Each number is 128 + 24 x the weight over its row's rms, rounded and kept within 0 to 255. Layers, rows and columns count from 0. The size above them is the row's rms in percent of the matrix's.

# layer 3 attention query, 256x256, rms 0.0609, rows 30-56, columns 0-127
size [ 98 103 109 102  99  91 102  95 107 109 110  99 112 106 100 109  89 103 105  97  98  92 105 113  96  99  91]
[[116 145 123 104 166 106 102 125  99 179 108 127  87 116 127 102 136 135 147  71 163 110 127 162 127 105 139 131 113 166 148 128  93 159  65 131 124 200 133 126 128 115 139 121 122  99  69 158  89 144 174 145  93  95  99 145 142 167 127 118 116  82 136 182  81 165 151 144 125 109 104 107 136 120 162 154 135 143 127 112 160 132 119 129 114 142 141 118 141 147 140 165 113 113 122 146 114 115 142 126 113 147 133 151 133 128 142 119 152 132 136 134 117 121 131 106 134 149 157 148 114 127 121 122 126  97 111 133]
 [136 203 132 132 123 132 126 124 111 138 122 118 109 152 135 127  71 120 127 170 156  81 109  97 149 136  89 134 121 119 158  89 113  95  91  88  96 146 172 149 140 151 125 143 112  93 105 100 144 113 163 138 165 121 116 144 110 130 131 108 105 143 138 135  95 107 159 159 113 126 105 110 127  82  87 129 104 142 107  88 140  93 119 104 116 134 143 142 126 104 151 137 123 124 127 113 124 117 152 103 129 123 146 124 140 104 102 151 110 139 165  95 123 125 128 136 107 150 156 109 113 119 117 158 112 146 112 106]
 [ 75 113 133 140 118  98 149 125 173 132 113 102 137 153  76  94 130 118 108 139 111 127 104 127 133 124 143 196 167 157 149 130 102 118 146 128 125 158 124 148 134 169 122  91 116 165  98 128 117  92 117 176 136 132 110 150 134 101 138 147 158 144 107 178 137 167  93 128 137 118 114 112 115 130 121 139 133  86 155 138 116  91 135  86 112 106 123 124 124  74 148 148  96 131  91 135 125  88 137 133 160 133 141  76 151 139 135 129 140  97 148 165 153 124 154 124  93 138 127 102 178 125 129 154 141 110  90 120]
 [130 138 125 152 133 117 188 131 143 141 159 123 121 161 116 146 129 144  98 136  85 103 145 114 185 151 134 156 101 118 115 103 125  92 151 160 128 104 125  83 123 149  95 115  86 129 110 142 125 115  85 119  86 112 103 107 181 162  92 116 131 166  97 124 116 108 108 154 160 142 111 145  82  93  79 140 126 116  94  97 146 104 114 104  80 154 134 164 131  95 123 149 137 101 168 107 142 104 125 119 147 148 150 132  95 119 125 121 117 109 147 101  94 136 142 103 114  98 175 138 150 113 151 168 169 175 139  92]
 [ 68 128 106 156 145 113 105  99 127  96 131  92 186 132 122 140  88 159 153 145 117  86  76 118 141 118 158  83 137 161  86 105 142 130 118  88 122  91 135 141 119 118 110  78 130  98 127 131 150 155 144 126 114 150 164 114 105  91 177 127 134  97 122 107 133 124 113 106 135 103 134 120  88 103 161 145 157 143 112  96  98 154 113 102 164 165 128 146 116 130 109 133 145 130 120 108 108 130 136  97 135 125 127 103 168 109 109 117 106 145 155 127 134 146 137 120 125 158 156 129 120 158 109 148  81  97 109 142]
 [115 193 117 161 124 145 131 135 122 153 122 127  93 171 135 121 112 148 178 132 132 151 158 118 130 104 114 190 111  97 122 154 116 104 122 110 178 110 144 132 105 138 115 113 105  88 138 134 131 125 115 163 111 127 150 114 118 135 118 161 130 112 152 114 126 176  97 148 108 161 142 136 129 136 120 138  96 126 104 151 140 149 135 135 113 129 143 117 127 125  97 121 114 108 150 155 137 149 157 130 123 104 114 147 127 135 144 158 167 142  99 141 110 141 133 131 125 116 188 122 127 104 115 175  99 169 151 119]
 [ 88 103 156 114  97 147 143 138 128 115  87 110 157 126 124 180 123 143 121 131 138 115 151  98 159 181 147 109 118  87 111  88 131 126 157 106  97 123 134 120 147  96 158 152 107 127 100 108 124 123 123 126 110 162 110 176 143 138 126 138 132 149 125 160 153  79 141 114 122  98 151 151 135 124 166 100 110 129 110 143 122  69 101 121 113 110 138 113 123 138  86 120 131 102 145 105 166 122 135 135 130 128 120 115 114  93 150 102 113  84 116 108 111 158 145 124 165 111 155 113 160 135 144 124 141 142 113 140]
 [213 106  91 157 111 147 155  95 141  80 112 132 127 124 100 126 113 137 119 143 151 152 101 105 152  62 138 147 136 124 153 145  84 118  92  99  83 137 100 109 113 135 133 122 108 130 160  97 160 104 117 171 161 121 134 124 129  94 178 131 163 126 169 123 141 130 115 141 147 133 101 138 109 143 136 122 113 165 151 133 135 145 147 141 147  85 127 146 105 162  91 142 118 113 104 130 151  92 106 106  96 144 101 137 149 125 115 117  92 101 126 136 148 145 116  75 136  78  94 126  77 161 152 126 154 146 129 165]
 [106 137 138 174  72 162 152  80 150 114 130  83  79 131 120 136 117 109 110 119 125 102 103 111 187 138 138 100 136 168 101 129 150 155 151 156 130 101 104 114 160 152 112 140 132 128 108 120 157 110 132 130 101 128 103 126  88 155  77  90 127  68 124 115 121 114 163 158 108 119  72 129 137 144 105 115 130 136 105  99 132 136 134 136 126 143 123 123 122  97 125 147 175  92 131 132 133 119 147  83 128 116 155 110 170 157 131 154 111 137 144 153 143 136 173 132 109 118 118 111  73 133 168 100 151 164 115 129]
 [137 115  89  84 149 113 150 131 148 160 142 136 152  79 163 122 113 124 145  84 149 130 120 153 143 117 158 118 125 164 121 124  72 118  95 139 106 139 156 155 140 118 146 126 162 165 106 118 123 139 141 146 124 116 113  63 111 122 136 163 115 134 110 125 102 145 162 140  89 128 150 119 142  85 140 133 124 135 107 142 116 125 155 104 129 125 124 145 119 150 121 175 122 109 152 121 104 144 156 185 110 119 102 135 109 141 122 107 149 152 131 148 142 100 128  97 130 173 136 171 108  87 123 140 141 121 170 157]
 [ 75 122 156 155 142 150 138  66  96 169 118 130 129 145 152 103 133 139 123 125  86  99 105 126 112 139 128 178 126 116 149 109  99 119 126 122  89 122 150 158 104 132 149 144 158 140 155 117 127 121 121 136 115 137 111 153  86 101 130 127  94  66  80 123 103 104 119 124 125 120 162 122 125  91 124 113 109 134 104 139 177 129 131 165 183 166 101 121 136 113  98 144 141 130 175 155 122 108 150 126 110 119 185 124 191 112 123 106 159  76 142 111  60 148 136 169 126 150 134  99 128 153  99 153 109 188 125 130]
 [140 102 157 131 152 129 132  87 103 110 121 176 148 105 122 155 138  79 166 150 126 132 103 136 140 114  86 124  91 145 124 102 107  89 133 121  88 128 121 119 125 132 113 127 123 115 131 131 118 152 112  60 142 159 117  81 146 148  94 160 118 122 114 123 144 144  99 141 107 123 151 120 117  91 129 156 115 149 123 109 158 150 144 104 124 132 115 133 138 120 146 204 177 112 124 141 102 152 111 122 148 155  96 152 149 120 108  82 116  99 166 134  86  80 133 131 150 128 154 151 104 156 144 163 106 128 112 116]
 [146 149 163 187 159 158 125 110 175  99  98 117 140 111 133 135 121 146 115 128 114 140 131 159 127 103  83 117 171 141 145 114 113 179 129  98 128 125 148 113  93  87 127 138  85 127 165 190 119 125 169 136 129 149 132 142 139 136  87 100 125  93 101 133 104 109 134 151  91 108 138 129 137 125 135 142 139 101  80 145 128 140 108 122 116 161  94 126 146 135 117 143 121 131 161 152 128 124 116 127 122 127 139 135  82 152 130 114 123 110  89 115 147 106 144 141 132 101 159 137 112 129 137 147 181 105 167 163]
 [134 112  85 151 120 113 133 126 146 122 171  65 178 106 174 118 155 144 117 122 114 132 156  99  91 141 162 177 130 101 142 148 156 137 138 150 130 154 117 124 104 120 128 171 136 139 110 125 119 123 118 147 125  99 139 137 117 102  80 111 126  77 148 111 175 171 110  98 123  87 172 120 144 164  95 109 127 100  94 107 126 143  97 103 127 173 152 137 121 134 135 105  89 162 103 165 123 129  95 118 145 143 113 108 147 141 152 134 138 129 164 128  59 100 143 110 104 122  99 117 167  95 131 165 109  81 168 129]
 [137 104 126 137 131  97 146 139 148 124 158 168 110  99  83 138 145 119 129 145 154 135 104  91 134 132 120 102 138 125 128 140 152 175 110 170  95  94 133 137 143 148  92 124 125 105 117 114 132 117  73 136 135 105 106 175 136 107 152 121 118 170 135 125 158  97 163 121 196 142  88 131  99 130 163 144 127 147 114 127 111 104 153 112  83  98 153 119 161 107 128  87 128 123 108 188 142 128 118 138 122 123 125 160 170 174 109 171  90 123 161  94 136 158 136 100 162 115 150 100 125 124 145 104 132 129 131 120]
 [128 140 109  97 182 143 148 111  92 105 121 160  93 108  92 133 155 126 131 114 132 101 148 148 129 160 132 100 113 137  97 189 137  90 112 124 125 123 123 126 101 125  98 132 151 110 134 129 139 158 153 110 147  85 192 142 123 108  60 135 101 117 113 106  62 126 142 172 100 126 144 106 151 127 115 156 123 153 109 140 139 140 133 159 156 122 152 124 155 162 112 108 137 115 146 134 123 131 129 120 102 144 145 160  94 145 122  87 143 129 119  75 146  96 136 127 112 127 149 139  81 166 139 174 114 133 154 112]
 [104 137 148 146 135  76 139 156 138  65 126 130 144 179 128  96  96 135 143 162 116 145 152 127 107 139  96 123 100 153 140 150 147  89 128 147 136 114 106  92  97 130 155  86  63 127 126 131 109 130 159 145 139 160  76 135 155 133 151 120 109 151 148 122 118 148  83 147 128 133 118  99 103 123 156 112 106  94 133 128 127  98 147 140 114 142 120 105 124 138  75 100 137 100  99 152 122  97 146 148 137 113 142  91 130  79 160 118  97  78 123  80 108 174 144 149 103 112 137 106 137 114 144 154 131 161 141  95]
 [136  95 149  75  94 148  84 129 113  92 107 123 148 153 132 156 127 106  87 108 122 134  84 120 101 133  96 135 117 110 112 116 129 108 135 179 149 149 130 125 102 146 163 165 178 120 114 134  89 135 137  79 109 112  96 164 147 164 141 120 127 117 143 104 163 178 123 104 147 102  84 139 126 153 149 122 132 144 157 164 132 118 150 117 142 115 134 140 117 176 149  94  73 135 111 128 156 151 144 152 120 134 133 104 122 116 114  81 149 146 168 113 110  99  80 112 157 138 134 108 135 153  92 139 101  95 108 150]
 [100 137 129 123 119 128  78 109 102 109 155 133 136 130 172 140 132  92  61 123 141 143 127 138 132  86 109 147 137 102 123 116  91 125  99 113 120 123 111 100 125 141 175 183 154 103 149 121 147 136 103 154 158 141 130 142  93 102  89 123 109  95 105 153  90 146 161 138 144 102 163 152 112 125 133 102 156 156 128 142 118 111 139 101 114 134  80 133 117 138 154 132 111 153 121 113 123 141 141 143 124  92 108 132 139 106 124 112 153 134 132 168  95 132 220  92 108 112  97 141 131 130 131 100 139 110 115 136]
 [140 149 105 143 125 198 132 120 153 109 138 113  94 145 177 124 151 107 146 110 108 190 153 170 125 106 190 117 159 123 131 116 130 123 102 170 149 109 142 105 115 140 140 114 148 167 124  93 122 135 136 165  79 119 119 112 112 125 125 147 104 148 143 130 135  80 103 133 134 124 168  90 119 142 130 135 148 128  96  91  87 180 133 128  96 126 167  99 130 150 128 163  85 140 130 164 135 118 153  80 115 106 116 107 101 188 129 114 149 127 117 130 115 125  77  92  90 130  87 141  90 136 142 138 142 160 152 117]
 [121 138 149 117 133 112 142 137 122 156 131  93 157 100 148 147 141 139 138 126 156 138 152  96 165 124 161 124 135 127 136 154 126 145 146 108 111 117 130 155 112 157 118 145 123  65 180 157 103 113 104 122 120 198 135 109 111  77 113 184 126 157  87 138 143 109 138 102 127 114 130 136 114 137 135 117 121 127 124 127  95 100 104 125 145 137 165 125 140 138 164  87 117 124 135 121 151 100 113 148  91 163 193 134 150 136 153 137 116 101 139 150 110 119 143 129 130 145 128 110 146 127 158 173 169 113 157 138]
 [101 133 118 142 146 123 116  93 137  96 138 137  94 102 143 103 172 137 164 121 123 126 178 142 131 116 114 138 148 137  88 163 136 169 106 127  99 117 149  97 129 129 128  97 116 170 125 165 160 163 144 115  97 138  59 113 141 122 129 149  95 148 121 118  91  90 112 141 106 118 135 129  84 149 148 125 161 112  91 157 135 155 121 126 111 166 128 128  94 154 120  70 142 137 140 101  86 106 146 103 135 100 113 129 137 146 154 154 147 149 107 141 156 160 134 145  94 138 150 100 109 138 199 122  85 141 145 130]
 [ 94 118  93 146 160  94 134 141 151 150 116 134 156 118  86 109 144 128 113 127 127 117 145  88 116 148 144 124 122 124 141  86 112  58 116 144 150  71  69 163 103 123 132  90  94 128 157 118 122 118 137 121 138  98 158 173 163 126 172 114 123 164 112 145 132 136 126 128 170 116 129 126 133 119 186 140 104 128 156 134 142  69 155 123 155 116 132 143  72 148 178 167 161 116 111 147 132 124 140 138 142 149  69 104 142 131 131 121 127  98 105 121 150 135 162 151 109 143 136  77  83 134  62 140 162 102 121 155]
 [122 124 141 111 149  75 131 122 117 114 123  98 106 142 115  99 112 102 117 144 154 163 138 117 114 136  92 144 117 114 127 141 160 114 164 162 154 148 142 102 123 114 125  99 136 115  72 138 104 122 125 110 143 112 118 153 158 123 155 137 149 126 129 113 125 121 108 167 134 153 106 121  99 152 178 144  93 163 120 161 126 162 119 153 123 110 135 119 145 121 142 120 113 152  85  98 143 146 108  94 126 160  99  98 155 124  89 111 120 115 107 141 133 168 162 121 127 164 146 123 124 164 132 117  84 155 127 116]
 [ 99 152 149 141 133 105 132 128 149 128 126 149 121  99 147 150 150 110 118 105 127 121 118 151 193 167 112  67 166  73  91  98 114 144 145 142 120 126 115 113 121 129 117 161 142  94 102 154 140 152 119 186 131 137 116 129 129 152 137 154 151 129 163 110 139 158 141  42  96 147 155 139 158 141 152 111 115 113 110 138 144 106 143 110  76 155 116 105 177 133 132 174 129 116 135 122  90 150 135  84  98  86  92 178 118 138 137 119 150 132 166  99  97 139 165 118 117 129 111 120 102 108 155 119  90  93 153 143]
 [122 128 126 142 118 114 157 122  88 122 186 105 112 172  97 116 108 106 118 139 125 130 111 111 112 165 130 118 143 131 138 121 125 118 117 141 139 158 102 127 145 144 143 120 120 129  89 114  81 125  96 105 130 154 120 145  47  83 154 125 117 119  88  93 104  75 166 120 107 157 153 137 104 159 140 154 106 148 107 143 157 141 130 134 152 163 139  98 126 105 130 100 150 104 150 113 116  98 115 151 129 131 132 124 138 147 143 123 121 120 162 128 102 122 150 136 144 121 130 123  93 136 164 148 144 176 122  94]
 [141 138 138 110 108 151 124 116 112 133 137 173 129 111 146 162 102  86 123 145 117 116 148 129 124 138 145  92 126  85 119 125 113 121 146 105 153  78 131 117 171 112  93 121 153 155 130 141  99 157 138 152 119 120 147 106  92 164 100 111  89 141 155 153 124 124 141 117 131  92  87 126 176 148 123 135 186 164 109 101 136 114 149 132 102 148 134  99 133 171 130 161 137 114 142  92  98 128 128  98 107 145 110  91 151 132 123 141 117 164 138 112  92  97 139 119 123 125 122 136 132 152 109 126  93 158 105 106]]
# layer 3 attention key, 256x256, rms 0.0621, rows 30-56, columns 0-127
size [ 92  92  98  96 106  88  97  96 106 106 108 100 102  91  97 102 104  96 102  98 113  98 102 111 103 103  85]
[[151 101 139 124 150 157 118 123 108  99 121  91 131 120 128 150 146 115 204 131 130 144 137 172 142 165 149 158 132 121 104 173 115 130 139 102 128 124 119 147 152  83 144 135 124 119 130 135 146 111 160 119  90 147 178 123 111 143  95 118 135 143 138 112  92 118  94 141 111 187 161 147 148 149 105 169 137  97 139 117 138 137 127  73 124 132 103 142 178 120 138 136 112 113 130  96 108 150 138 160 111 126 133 124  66 121 144 170 166  93 106  99 105 112 149 119 126 109 133 155 125  99 155 119 159 168 133 143]
 [139 111 126 137 146 148 126 126 149 139 121 115 109 143  82 126 138 127  79 137 157 122 153 112 156  89 112 101 154 155 127 123 126 116 109 126 131 149 156 134 155 115 107 164 112 154 138 109 124 114 130 121  95 138 132 121 154 165 169 126 104 196 185 115 108 124 118 108 177 117 137 150 130 141 123 163 138  95 124 148 132  89  95 144 117 165 106 126 140  96 121 150 144 103 130 174 119 147 157 142  95 121  82 153  74 112 104 154 135 118 154 118 113 135 105 124 117 129 154 118 132 132 160  98 138 136 102 148]
 [143 150 132 159 109 155 128 117 117 127 171 146 160 115 135 158 175 127 101 154 155 164  99 109 106 129 139 124  63 122 138 133 135 138 147 147 142 194 122 174 137  89 154 152 137 160 148 104 116 131 157 125 124 102 123 163 133 155 146 147 123 101 145 111 120 124 146 109 117 162 164 140 128 135  91 118 130 159  76 112 147 116 102 113 130 136 116 123 159 103 168 123 141 189 102 114 115 147 153 110 112 187 125 107 160 162 117 191 139 114  89 133 101  52 125  99  95 133 124 114 132 116  81 109 136 103  93 139]
 [171 118 139 104 126  89 180 141 131 143 139 118  94 170 128 101 178 111 138  81 144 157  90  93 155 132  94 121 198 128 113 125 147 147 177 122 105 147  99  93 113 107 159 117 131 128 153 197 111  85 179 153 144 124 102 131 137 147 174  83 159 175 125 102  93 126 139 149 124  87 128 129 126 126 128 182 129 134 147 121 102 108 105 143 132 138 115  84 128 131 148 170 147 132 114 156 119 150 125 167 140 146 129 139 140 142 125 150 167 119 113 158 182 116 134 131 132 141 133 137 117 177 150 106 129 144 152 145]
 [ 93 117 123 156 100 141 106 127 114 131 151 116 121 148 102 113 115 117 167 111 112 136 126 109 136 150 160 104 134 114 127 105 123 105 138 102  87 130 132 163 104 141 145 128 159 110 120  98 115  79  88 115 128 117 144 128 100  95 120 151 124  89 142 135 115 147  79 152 109 142 126 144  75 138 159 164 118 132 139 127 125 118 137 143 157 130  98 128 119 137  79 152 186 143 146 114 151 113 144  84 115 140 137 107 118  81  79 155 141 110 167 165  97  75 146 153 144 153 114 122  78 121 111 141 152 149 119  96]
 [ 75 157  98 136  64 158 161 142 110 114 125 119  92 133 159 103 165 136 101 146 126 133 137 158 127 139 151 102 130 120 118 142 153 111 146 141 144 159 120  94 109 109 156 147  98 114 158 165 161 120 126 138 128  89 113 139 143  98 132 168 118 154  89  72 118 124 145 138  92 137  84 117 125 167 131 144 107 115 154 105 149 126 136 148 106 133 128  92  94 141 135 107 156 128 143 140 121 110 131 148 147 129 185 130 163 198 144 138 146 139 139 136 129 175 146 127 112  99 134 127 103 158 135 143 108  92 130 113]
 [172 105 130 108 116 123 154 141 101 138 134 162 140 139  92  89  89 129 168  73 130 127 112 122 110 117  89 121 130 144 137 105  89 128 138 129 123 106 130 151 143 140 132 137 164 150 111 150 140  98 137 137 145 122 118 127 126 139 150 123 139 140 118 137 116 106 121 118  96  96 112 126 122 151 168 182 119 108 108 130 145 167 119 121 111 135 162 130 176 123 135 170 120 129 132 131 150 194 175 100 142 137  92 138 125 135 113 107 125 144 136 111 176 143 154 135  98 114 115 123 127 121  65 131 112 137 118 163]
 [118 147 134 163 165 119 104 135  95 156 119 150 174 114 176 101 104 104  39 134  97 178 149 126 117 150  85 203 144 138 164 133 148  88 104 120 115 107 151 118 137 130 166 112 135 131 122 123 104 132  99 125 153  97  84 137 147 165 115 121  75 143 138 170 152 148 110 155 127 100 138 126 151 114 113 112 125 151 133 163 171 137 113 113 119  91 122 139 104  99 126 115  66 134  94 158 115 128 140 127 118 122 100 105 100 137  83 120 148 112 121 119 118 116 150 137 111 144 107 124 134 109 139 151 126 135 122 153]
 [120 105 148 146  87 120 128 167 167 153 153 131 112  83  61 123 142 110 119 121 154 126  85 105 129 146 141 119 128 112 108 175 136 149 128 160 164 118 107 115 110  93 129  77 151 171 140 117 157 112 109 128 156 125 156 176 151 119 122 134 105 135 135 140 127 165  93 129 123 158 105 111  96 161 145 103 131 151 162 118  87 142 145 134 107 163 136  94  73  90 148  93 158 119 150  91 139 145 137 144 138 117 121 160 133 156 126 152  82 143 130 126 100 129 151 172 127  97 144 130 104 141 111 148 170 117 148 133]
 [143 129 108 116 126 121 122 150  92 137 130  93 120 135 183 127 118 156 124 118 118 136  83 154 103 142 118 142 112 154 120 169 156  91 134 144 113 153 125 129 116 165 103 122 156 143 157  85 120 133 122 114 100 162  96 131  79 118 101 122 128 132  97 110 157 202 138 132 151 131 128 162 148 120 111 133 124  95 125  99 115 132 143 121 152 125 151  88 167 150 137 110 100  70 152 130 131 128 106 177 127 138 172 138 123 132 154 133 127 158 112 136 143 124 138 113 137 137 181 122 139 116 111 169 141 105 116 170]
 [145 129  74  92 134 107 150  86 112 156 159 105  97 117  99 161 120 175 144 117 173 132 140 140 131 145 127 131  73 120 122 108 120 135 137 123 182 153 108 114  97 150 129 148 167 159 154  97 161  98 118 168 139 121 146 156 110 133 150 123 142 146 160 106 110 108 120 118 118 144 138 122 105 155 111 113 108 115 122 121  76 147 162 103 110 181 160 128 100 101 151 117 118 172 179  88  97 186 107 103 138 141 151 141 120 110 155 129 147 172 104 169 122 166 127 105 134 105 156 127 109  93 104 133 160 164 133  83]
 [115  96 132  54 159 114 118 132 104 146 117 150 177  94 135  99 122 120 115  99 104  95 151 116 117 143 123 156 160 162 121 121 128  89 153 123  96 144 123 127 148 115 110 134 184 145 132 162 128 186 156  92 149 156 119 120 115 158 103 133 133 164 138 112 128 140 159 146 135 112 183 135 127 175 122 117 105 111 135 157 135  94 104 119 150 137 147 161 136 122 139 143 107 117 120 141 139 129 147 100  93 120 121 142  90 115 101  93 117  97 130 100 135 139 145  97 125 130 158 102  87 138 123 137 132 129 158 177]
 [110 107 143 110 107 104  86 121 179 142 127 107 167 171 145 131 137 182 143 143 149 138 168  81 160 106 174 141 108 102 123 103 124 104 123 121 137 104 136 171 127 124 116 122 154 130  84 137  96 123 146  99 115 121 130 192 165 114 188 118 126 149  83 104 125 109 137 107  99  97 108 102 112 136 120 158 117 108 115 108 101 115 112 136 170 173  73 143 102 108 127 110 145  91 146 146 117 145  87 184 118  79 117 118 135 125 127 129 128 141 113  99 133 151 149 176 164 140 116 102 125 135 138 124 171 160 122 152]
 [121 160 120 156 127 146 128 104  79 168 121 153 124 119 118 168 146 139 128 138 123 123 105 119 134 180 146  80 134 151  86 139 129 128 143 146 124 117 141 103  88  91 159 174 131 102 147 103  95 113 132 150  85  96 115 156 115 113 138 105 170 174 143 110 101  77  81 125 126 162 123 120 151 107 148 145 106 104 157 154 100 136 141 112 134 115 138 128  86 153 105 121 169 133 119 140 124  90 127  96 156 178 124 173 166 171 171  99  75 120 156 108 138 122 129 167 153 148  92 138 133 141 100 149 133 162 114 108]
 [157 145 148 115 122 129 155 184 128 118 109  97 113 150 108 101 117 146 112 131 142 141 164 103 125 150 111 149 183 176 169 144 148 105 169 112 136 132 118 164 174 161 130  97 102 162 129 137 142 205 157 137 164 113 134 124 129 149 108 120  88 125 124 131 185 105 128  95 118 113 168 123 144 120 118 126 142  89 189 129 152 128 127 111 136 122 168 149 127 102 130 138 111 119  81 126 139 105 160 123 155  82  94 181 146 146  98 175 129  89  93  78 151 181 133 106 110 115 142 180 157  81 145 129 116  92  99 126]
 [125 114 132 110 133 110 126 107 121 149 119 111 126 130 112  89  98 115 138 145 138 162 166 152 110  92 110 136 143 114 131 132 133  97 143 131 161 139 132 125 109 173 189 124  91 143  85 140 135 124 149 135 125 138 166  82 169 118 173 106 128 132 113 110 133 167 115 122 146  99 180 128 112 139 134 123 165  72 129 122 132 106 101 148 140 102 142 155 132 165 134  85 111  92 128 134 112 117 109 146 124 126 168 153 115 122 167  87 137 109 141 135 149 154 127 140 166  89 134 159 119 134 109  96 136 104 136 147]
 [ 80 142 147 132  73 172  91 119 156 123 113 102 134 133  82 128 167 136 136 132 140 109 115 148 148 127 127 136 158 162 119 150 123 138 124 100 140 127 129 140 100 112 135 105 136 114 157 133 161 109  87 154 120  86 127 133 141 117 161 160 125 106 127 124 109  91 115 157 106 170 151 140 117  94 125 168 136 173 139 146 147 163 120 157 156 149 117 126 113 184 110 110 145 144 109 125 114 119 163 137 135 128 139 125 131 130 123 129 148 175 121 165  86 100 143 145 105 129  74 107  93 143  94 102 166 137 127 110]
 [114 132 144 127 169 115 106  95  99 120  81 156 128  87 129 140  98 151 109 109 105  75 157 148 155 112 112 142 119 134 132 118 103 115 110 117 139 120 134 157 151 163 121 110 110 103 142 125 122 131 135 130 144 134 179  87 169 141 108 136  98 105 140 179 115 151 108 113 133 148 118 149 164 167 115  96 152 115  95 161 161 124  91 116  90 155 158  97 138 175 107 161 133 117 157 126 146 114 117 106 148 136 105 170 121 109 117 107 105  55 112  99 124 158 124  98 122 126 137 125 136 101 169 170 125 134 134  86]
 [151 110 152 132 127 119 128 124 115 115  94 108 133  69 100  86 147 166 127 123 149 136 129 131 142 115 113 130 152 155 165  73 143  77 157 123 109 128 127 158 140 100 127 149 156 115 141 137 100 124  85 121 128 122 111 107 141 175 146 100 112  96 146 106 144 149 126 106 148  89 163 136 124 149 104 132  94  55 113 122 117 147 141 111 124 115 135 154 142 130  97 137  92 106 139 163 167 117 143 127 124 152 133 120 106 149  90 115 143 131 104  89 169 121 119 105 147 103 139 108 143 131 169 137 136 137 141 162]
 [110 154 133 131 125 136 155 134 143 127 133 155 108 134 135 130 121 103 123 142 137 100 108 110 135 126  97 134 124 136 146 143 122 136 133 148 146  79 136 122 151  75 110 158 118 135 138 121 146 146 124 175 142 130 103 123  98 134 148 105 110 105 101 152  81 151 107 153 111 159  96 137 102 149 121  84 134 180 154 133 141 117 170 105 165 111 150 156  99 160 128 129 197 133 150 133 131 110 126 101 129 114 115 113 158 141 141  73 104 126 120 108 155 136 137 115 168 115 154 147 116 168 127  85 126 138 106 172]
 [109 167 122 150 108 144 110 134 149 126 127 135  95 138 122 159 150 113 142 138 146 163 100 194 140 122 152 122 120 168 151  83 137 134 132  97 101 116 124 111 100 135  92 129 164 128 112  90 147  89 143 155 159 168 117 146 118 125 136 141 126  97 175 126 137 112  99 123 116 151 110 117 127 123 130 136 132 168 120  79 108 153 154 147 104 168 117 136 160  96 118 128 135 168 148  88  97 138 126  95 103 174 133 104 119 154 134 120  99 139 164 138  97 128 119 114 108 140 113  95  97 160 127  92 132 168 137 117]
 [118 140 139 142 131 142 183 164  99  92 118 188 110 131  97 103 131 120 145 137 128 123 142  71 136 170 106 134  98 127 125 111 177 108 125 129 114 140 136 116 136 118 135 142 103 133 115 137  93 179  89  90 121 134  99 134 122 128 148 130  92 129  92  99  99 116 120 151 119 109 160 127  99 131  84 145 128 119 129 134  92 113 131 119 147 123 138 143 151 121 158  95 129  95 115 145 149 105 116 126 179 154 109 175 132 143 110 134 147 143  97 123 208 126 153 139 141  98 163 145 120 132 140  75 117 134 130 117]
 [114 156 111 126 176 118 147  91 102 118 118 166 104 133 104 146 154 127  98 102 168 137 169 169 164 160 138 146 123 127 154 110 127 138 110 106 165 126 126  98 126 103 118  96 161 130 141 141 111 115 131 104 143 113 128 143 104 127 160 110 127  87  82 127 140 127 120 163 102 162 140 118 113 124 144 123  97 142 122 123 192 135  88 128 124 117 125 127 109 187 139 105  86 169 137 115 139 116 123  89 119 101  90 148 147 127 119 104 141  99 121 118 127  93 117  95 133 131  84 126 121 108 161 151 123 128 141 125]
 [167 140 107 136 195 134 158 109 131 114  90 188 138 137 112  98 126  87 131 136 119 149 106 149 116 150 111 147 141 125 145 147  89 107 135 148 152 153 155 156 155 141 158 122  74 113 165 123 130 127 129 130 123  88 164 144 134 101 113 127 136 135 122 119 153 122 160 115 173 104 159 156 106 125 116  73 127  98 129 152 127 139 109  89 117  96 129 118 149 142 173 110 106 107 129 159 148 104 115 132  76 160 106 139  84 131 102  89 154 115 157 102 151 157 132 144 111 132 139 130 179 106 144 129  98 137 148 102]
 [130 117 120 126 137 140  77 121 128 150 113  81 158 107 100 136 137 138 158 147 177 114 124 116 116 143 152 106 160 185 131 120 119 185 130 146 135 106 131 172 144 125 126 120 137 136 149 130 120 129 121 112 109 146 154 169 148 127 138 135 100 114 135 144 154 157 145 124 103 127 133  91 106  97  70 120 104 101 141 105  93  91 153 178 150 112  88 123  97 148  90 109 134 160 149 141 124 124 179 151  93 105 116  91 115 131 103 113 119 164 104 137 124 105 121 116 111 133 147 130 123 115 105 144 104 148 134 123]
 [106 123 129 133  83 150 169 103 103 110 173 121 140 133  97 111 113 158 125 126 152 122  91 157 130 135 112 138 125 130 137 143 110 117 185 103 142 134 100 136 126 101 139 106 155 125 126 137 135  99 108 118 147 121 120 118 152  86 125 103 143 104 141 106  98 115  88 198 145 123 104  84  93 116 166 143 130 145 141 131 146 115 145 173 114 131 140 137  65 117 109 133 144 130 144 121 142 142 121  77 109 119 168 109 111 148 122 182  82 164 148 142 146 157 131 128  94  99 117 194 117 104  75 123 164 158 153 134]
 [105 102 118 105 117 127 132 132 121 121 138  91  66 107 103 160  97 120 120 153 112  91  95 165 114 135 118 131 164 139 112 146 129 118 139 177 150 101 111 110 125 108 109 106 149 135 123 114  87 115 176  88 136 158 123 147 123 108 129 132  79 159 120 140  88 140 135 162 121 133 112 155 110  98 128  83 105 107 145 170  86 102 148 148  99 133 130 115  94 162  91 121 111 181 164 117 143 149 185 145 139 126 108 100  75 130 148 102 132 124 162 136 152 120 153  88 150 127 113 141 112 140  98 126 145 157 133 155]]